python train.py --hidden_size=384 --norm="layernorm" --rope_fraction=1.0 --qk_norm=true --attn_scale=0.0884 --init_std_up=0.0173 --learning_rate=0.00113 --lr_mult_o=0.974 --lr_head=0.00562 --warmup_steps=215 --decay_fraction=0.774 --decay_shape="linear" --batch_tokens=65536 --max_seq_len=1024
Each number is 128 + 32 x the weight over the matrix's rms, rounded and kept within 0 to 255. Layers, rows and columns count from 0. Numbers have three digits each.

# layer 12 MLP up, 1536x384, rms 0.0283, rows 49-82, columns 192-383
150141060091046127142135100158144143149153133142083221119109101123105124150119146184160155129130105063080173148177204119148104133102164086126172142127178063159115068166161116126129137101126112181085088058082117095080127156093128148143135119125105116157151145118172121133149144130111080128115101099104093180149132107086162109144139117175105144123129113189127137126149163142135075102090096171140151148099105122148151144109132095124079087066128139133129164128237034114118078095180102144107163095132148079131116155070133158097136077158142162110153211072092142134123100109006130046
065194166096083103108185102166070133127134122137103140103139100149115069160172189129166067047139143128195132105081190106154133086119173134144114130177110102111067111205137171132104090138095170153092141202100143101106128176117168162123154130173122120115113129153109140124096152176102099184122087135140160126116042106103148112156129093092103115095084068160136139103146127128154074156106095135143070113170099145164094131171106091134136134122154164118150169135169058179164176156191136123136125112119124126075105175098186153077136127123168152079146079157118110107157130094158141093
147141137157118148143156108143115129110117123161147157145157187091155112133119100070189090141152129128113059099109092112154146118141146162157152127120128134148132145147082106140088108119144139127066096106128082171199156150148151129173088127107161165100153151037182185100172130177155165169155114154076154113171089168091039132158121145087130129159131134076096111114156079138074058069148127148164141124091090198188111187136089108100171154168100166129149144145145190132106145140151142123081118114130090123065128181105121156154116121127189109128141124138136146116157124106165096133
110148151155106148128125116108155158104104111136090129132194117103168099136129101143162153118084122084151130131149153116180089128136138130238148132167067200094102163191118074166077126145134134161172121105098154178150173123128134084129110080200121193095121121177190137152153090119132156140192135130111070112148076216058095097148178135110111062166131133113130118103128110165188147148137101159139086189133083170150147142118112116033158119103116136160136176152121099128083168161240146122160095163171179190104127165101162087106130174147160098179141122133132106153139064135056133161
152171096175128140128070106097100149123155124189134114151120109127129146105124094153096083152128172038121074114107111090131088104156102176092088128099091178085083105145134150116071103154084165131127116134174158192159122134134116144136151106129122195108130132127164168083109151191152159132114077115162094122175090151161152104088083150131109132119160140096117142133124187109115079106110130190071123169159100121164153124146173107070155114074176164132131121100174126182103099181100102121134171170131143168106132144124087123109125094154094193165181146131128167059138150171139139107
106100031097092161141089100136198196070150109161093089129158140094165129119156182164155149079155081094099115111100150131123117103153143086152174115139154198087104169122148081115136104109101123159136123116134182150138108127122171087146112128157116135138059057172119144107077155175122127098142137132131118123094102172037124090112126122147133128144182108142117162118135123089163151091130120159192106098163076095143114138164109097100154097099154086151148114133122092151095115077114102093153169119095107126137123185135176193084161087154154128089159152170124135137145095201114101064
110113184093122095126195170103153098132159094105083114144135094142114160206162068124176160137139126072147130118119140094150107129094106137111122139176138147114128144121163106187190139118088138127123107098129144107103126152116117114143177135113112165110149173080138118095173076099179126098161146144132126152155111145109108080161122122082080102122123170133143066096109132185145075133111168138101157136081089124177093136127138109112077144149112095129135129139123135170134116135202075127113136162106156149110097088102172122098118121077132135111123115119037134137124138162180183146
117153118143113129095139194097173142107122157097134133088147180156092096143118103137097079064090101093186170129099143109135099117109189124108091093177154165091101188129179084096121101119142117121108115107117091167143163109106168085113102113110123089101191070168155037081152142127150080072151150137147094111139107177111143121166169103147123140081065112098169126127118057192092129097101105117152132090079120101129074139159128123191123153124131160158077165162160212140104147124115150086100107132149151126117135111095097164142162129156121173170170107177158171159125082083139080166
150135150079141143111155167163133168101127165183081083130127181121084110083138078082189111134106106130118151125157107117144090090125113091125149152083091081154108183107102089151106121181155113099086063166138003167167156163105114045079144134183026182134195109111170135174185142180161131176117149163142106193135083105136197139155155185118108121109090113152147067137125113203175148073108080087089069138156141141151160156075104110114138135154100119188183085084141112140149137137098156105159091139132184097118130162163104128104162114120144111138112153119160090128131152086097153072
138122073075092129065157134156123126093127125181058113062153118145131101162115152122170150086136087172133138138166127169120107128158087101132110163175112119120138142096170171205069104146105119102111132100193133122094116149108138138079101119152137106193177098146151142200162151170093127102114112116146082138136113175095092107129114092110111073136113122159150140130142150123099137103082160086170092110130113128141139127170204098144076150156156090106154071130158135166125144133137123082151133126142150159146131144128100156147137087107146112136157126141169133173139093106085192100
146103116156079117161101144168106147138073132101144134126120157117131155081130075141081080099097124136176111098140127116124164118174154122174145126087088135085089133155128131122117148132145117127117127091167092165117122189157133100123155118104144126121125098201158139145087095163134111163176109137147122137158113120053131088113123160147131110126180205151156125127106127135121086145126207147130112122071131163104116148095147130073150153139108167121146129131123115101137166152121110113177136173120102185135158144119146118114153088153157123113060097142086162124138161121074132181
145148111129152085192114125105143215123107136097097100186167123043113173174162141125066094100071123086123086122162159171107136139074112141140097158158095097136124117165112125156087102099119147110101123139151166129117151119125203121142137092172120120139111122079162147111071164145151124134103088175068087130102152134096083112077122093129143094084147134182088162148136157166130115160133123171149088038102085125125181147069079180103092194157135117124143135119210142132067147197139168140184181134146098131138102124121051062104106115118201171135116178108093114156054082104168176088
138145135159159145100152154153142132141142144129119093148098140165139106106159138122096131110109166095165134169123134186143177132139171134088105132149164109151123115111134120115108117121101148102133140167114106151127105136128127141113138068153138138117147066067142125145125108101082109145130099159095089124126125122087119033122084137111153140123105085120089092130112144115124141119082143154147166123104153133116125066134133116130128156138107132143142126109173145151136144121132072067148115122155165118110141118108096169075138070195201108156113170111112158180096099155118141078
157131143162133070060163150154099115155166153100112123142119140190076118123133136131115162075122132127162168107105144104146101088140115120114171118146153160134132065154161174149095155115143114145129132113189095177105116113115168132142159141133138104183116175183141172166141112142102112122191067141117081121094136210150153114134181093108152112161143129131066132103152113183068132095069224176127082122096115093103103137114091113160092081123185107091118157146092137117135161163124097180115097122095177116189138175153116140120159106160161127142128133081142154086066126118101127095
136124131095093154158088162060166140101135105143122144166108152133133170111114181128105113145123150147186093171099151055141145100155160141198103100142103024110161156124119128054131104049136074155069117083176195173123186145169151164191143159142057100106137123161180084092085079156159168181151129136100097085145146114095072149159143103065160170110111090136074122140121079157146020190119116101092140176120151134126141149131108153101182094104150172120166146111130164169068116123172118153122149122049127143135129145087089100182140113141152175140175093119096142127164113064144109133
130149182166103104173202094149105149071180156159118200166127108106149130119144069158154102207113129139164113162090141167079110091142174115146094104224178122140142151125145182121119143162039083146083140180108090112127173122135125129141145158104100141174127098188128133119113119079134158136097112062114124183173134149086144117101131113166142073032101131101156087136182189149139163203113098091155110149151097090165139208132146160171127123075161116137142116132147086115109069123140047113156146142085120171121141168119122087111126097172121158170116156115164166125129172090112125093
179128179112077155149148136107109127156161059095105134141147164121137145154096148161160136104095123099160095113112150100140141114135129175111126136160163160084133119147143163107159090094155128075108124144169093155107106140131149113140079129143072110109151119144143167171171123118092149131145144076067157111109121084127076064142194116147126093096151154135158134127123115163044105149147111172156118096088159176091152097115126136136166164117085171095143124159172100141122116169190140149153186183091119126162070149150152151101125152188164135132194112106185160124162092106102128143
216089091095130143128163197134163121118151110105099122121152181101088153191084103143087082142097083086137141152122114129169100097110126183139139174134120187098156149187125068107105080099106142115096084160195170164125157123145121097159103142165140142140121144134077069145187086080126102178145089156124122139145097137166128089049151181155184113095093136107127122186117025125180102108131132171127135077059167167174096085098089144061105191141134140095136130111124149122102128160206108091147128174137053197091148116121127108106132113115134147166104161130145117164159153084118091143
168176116106141078105140142137156135128173108138091117102149128139130174041110146120201150130085146107097106143137136118097150094124138103123116112119145054112094115130154156174139135102168118158150147159184138123115065150083166127171183132130104096077164087096119140148094127134147091130130118126115109103104117157153128095046085076129142119139112124079166159123159150130140135163086132064129097167126142133157166106069177098119128126130132110151157090182139156086160092098107152119139123176107153113118104170115137171197115109165117151187106127111125112085165156176105163150
151174108137127087114105071160155156120097159147112177108113092108078116114129106147127120095139120124141084157154158138127188112051158163117134135166073139143145111109126126085029074107104145167148095162127151174115162181109139137125142139131092123168131044120140133141076146109136152164110092105099144193159138134124165141073121107115121148126119109122137110099127172174131074128130153134103107138154127141131038129111098123127185170115147098173094156157186108150106164177166067138174133153109131115115132163171127124143152144131191125072117167139129115222116218178081111103
147129155150159185101137203090108084137118149144095125186197078103093123082165098171135113109133091122148126109089131110189105128118097157176139111134102146181119144132193151188145134126166139124136111086145075150153126189121155137157142148155129141104121130082144139112113114134121086186105101113113168132106082149095116089167145081113148091124124132093125091074099175164129050156117076163132116067190098177164117205120102129091152075076079119160116103149135157140165170113133079076141151095103143120163068092101141164130113124193091119068109160102086105101193106102061164117
148123110126119131173115184148094083113131128192114143134140151184171152134046125138151095153085099135158093112032103129154114098144134126130109120136137099103072164108143151173091101141176114146112141086215088140117151134118113131109107160130134127142060094161135081159150138166082104130161126124105130147149116150099165089161077131097081109168188100167168114202164144133172119114061144121110120097161103104172153092151129138134092071105119155161159128138123189184095144126119122127087112091112109110074143129102096162154151152182113120097146135135138126138154146170115158151
159154212171124113111146169147109123111131142144187145148134131101078120165131102187106159169102145054117153158111226150074134089077119138138111147131148076161045158124140132114123146093136111151149128121098126189167122114113126154159136104136087090121139139172210149101116095098132147119126115072095200080107125100124123122075156101094153131121141149027174111158106080134125131166135085139154125157220126134122133090094130111160122139109141192143133098182150099099112125158111072095153077248141137128088130167149067121147097139158102151116100107092155155115110120185130129085
138161044128183181071130155091128107143099138157158126112168131122153154232152103149179163141118146105097119112126097087180129103124191115134132126116126135163071118132099128114097095151177135076123133152121112123101118110147112113108108130159086102121106100154178161083105150109117161153136146065098094191204131164118137154151165143114109151108136114186179092119077121153117108168121098091111160144156110114175137158167101122103100106147165117115158108117144100170098113179094146094115157131128090114062118084108150164154202128158130151070122107136176107088137190124126153093
143180152130149142050154103143226153148126156107062129133121104106112121169116101140105141095099104170119124168113130118139100109140198121166193163134148088137122122178129092109162156126123122163137097139100079130126113110139203103093057126076090085126114112126165099147163162084162186089130104114148133124140102151111152127109148079161069129055164128091099109159214163134152122130157134106139176126108110154104171165160121152154127094083197188148187151237159148147111178153128158149136140122072144125122215150095067101111164138148093055119074171107128142170177140065146175152
202147094171114119152129180116142153125121104114067068112089104161132141067132137120165143095147117104134071149128131119119138123155099137166173095152159092161115123156164082092106125138066061139139139123136116142056089114086164140130072118108089157139144172097137187160115171145214132141134123072174132084171124131129102106140131127099051165117075144182118145131125174160160106153116116101167102156099119079073152166120149126088083163085148111175090121164157163100138135155167128149159171077136098189090154140127109179124149178132160156134057153131102100130093102089145185124
150136096185130169170168158121132126106108161104129149111072177116142094171097141133111134089079151100127156126074146180152126105048135118154119132160088142114097145149118117171161128092169118114185086085118204111072211135147121241137158124106082077107148175147131150110121046227106127123144160095108080111081180109036114126177199098145118164082082163105183105112144122178191099133092123148164125142085181134109152113114092189141135148107142083184144178157121121105090166144151130181148099141131110110129133165019066097104147085149094149188166117104120157154132116165140128084
136190089071175166148115108157113122117143105163118151126114121106073148113133161173048092056111101109151083066087141137154099098119091127187103136160098179176113096160113123126083103115101117155122088062132126172096175118137128150149104081159146123128168165111160122156185113111074121163108138088123155120137130148188081106110153144133086099145137129176147096094066118099201106135106093141138126108163148159205087139104080189071129129161169164090171216139109155118164128105200097157168088123104076112117161107091136062146167080153127147123096068142124142130108127125107160143
096112128073090150131098199108137175085097113126174180122167150106129136088150142144150192133143134139106126146143091172082148094100151156184146108151147098136072112138098071161145110066097110098126140108105137123146159182100148158140171158103131124131112082166180118121146135148158125142143105122129100091133111035134123131138149077094106076108121164070175095116157117116169143112094094093119107108170150157139082116112127123119144133195149110160140108200156097162072123211151087148113122100131071124146179114099103032157128105139151125169118129151122139211136120168091181158
130106133129118161138099126191167117162091112126153183148081143069160103125108128089107171142132106110132131068058156101135147115120144109109088131141092134132111088218148166163132128158133105191121126052110125167089148131121107187139087089163137199164129126138154145185154133162125159147135104155117167118102123094131206103115092125123078165170138140085156097133136098103116111153082126174112131034114124093155108159081156192161082114150139134113114131135093157156101158142141080118065113167127125156106181169170167112137124118131182127163159119169145178149165154153100153106
149093106139126091071129111125159127086132102120087095112110153147155130149122164125084130113113130158112134097126112135126145126077032136126116162133123054117149138093122060131172124098127145098082121132146094133120156136088179110076168151161120125157194139169142168165116066167219129128096148098148097118137166153119090123094060137109117167048120126116196165172120113128138112171103140148157081064123150186179118132175105116165133191152095103135117109096169152164123133175094114122179150148138110105105133123155130199082217073130232073111143120109123142195146068153161129096
184087135099131086102097101096139105101127112153170193076116136128123101158144166118179114132146093140104087110130106149114101127069150131121128139147068178076114141092127119093107049118117187108139117078132162100111130123148106114158123123145145115101097111102155171159123093119154205150106134080154077110096178124161162115090135152110067163105134128124148114228157131125170112082060178197132136179163149100127098158128089120096085154158111096197137099126168099161098098129138107125125129131127131130120120137080122173144111111126128070143117132118152152159140145155169108120
224127151097133110144213142096112120112139134130152127155103166121162149177124107203085144137111132105137158091109165122142127168159111130116141103148103141099127124146115083132129156110137091122120153122141125157107094120119161162157139140108084130115104081146106140165160137107109117144146178122118135126149080124139075085141092140043139139119130121125142117143137119128160133120096139163118160184105137144111181146092136117109106116070163109142093129082144158136088067087135104122096124088090127171143145089083149124162093124142145137143125156169147090163161086157079149131
136119127181122103087190106139087130102125095055139129122157150124104149182141109182149094103115138109085134141118182128161160107130117126161135183172105101075105146102164108134098122141121131163144093134159126165130176113139154129191130124140061088146169103103120160099071110101159131171145080118160140159127123171152104093167185100139099132082097153195139108129099111168085140063154163101096143093114114139152064148225161143147118135161140155162122167192064140117129109131128151101142119113153146138141132146109200119122141185113144132165129154105150185080122079106130130163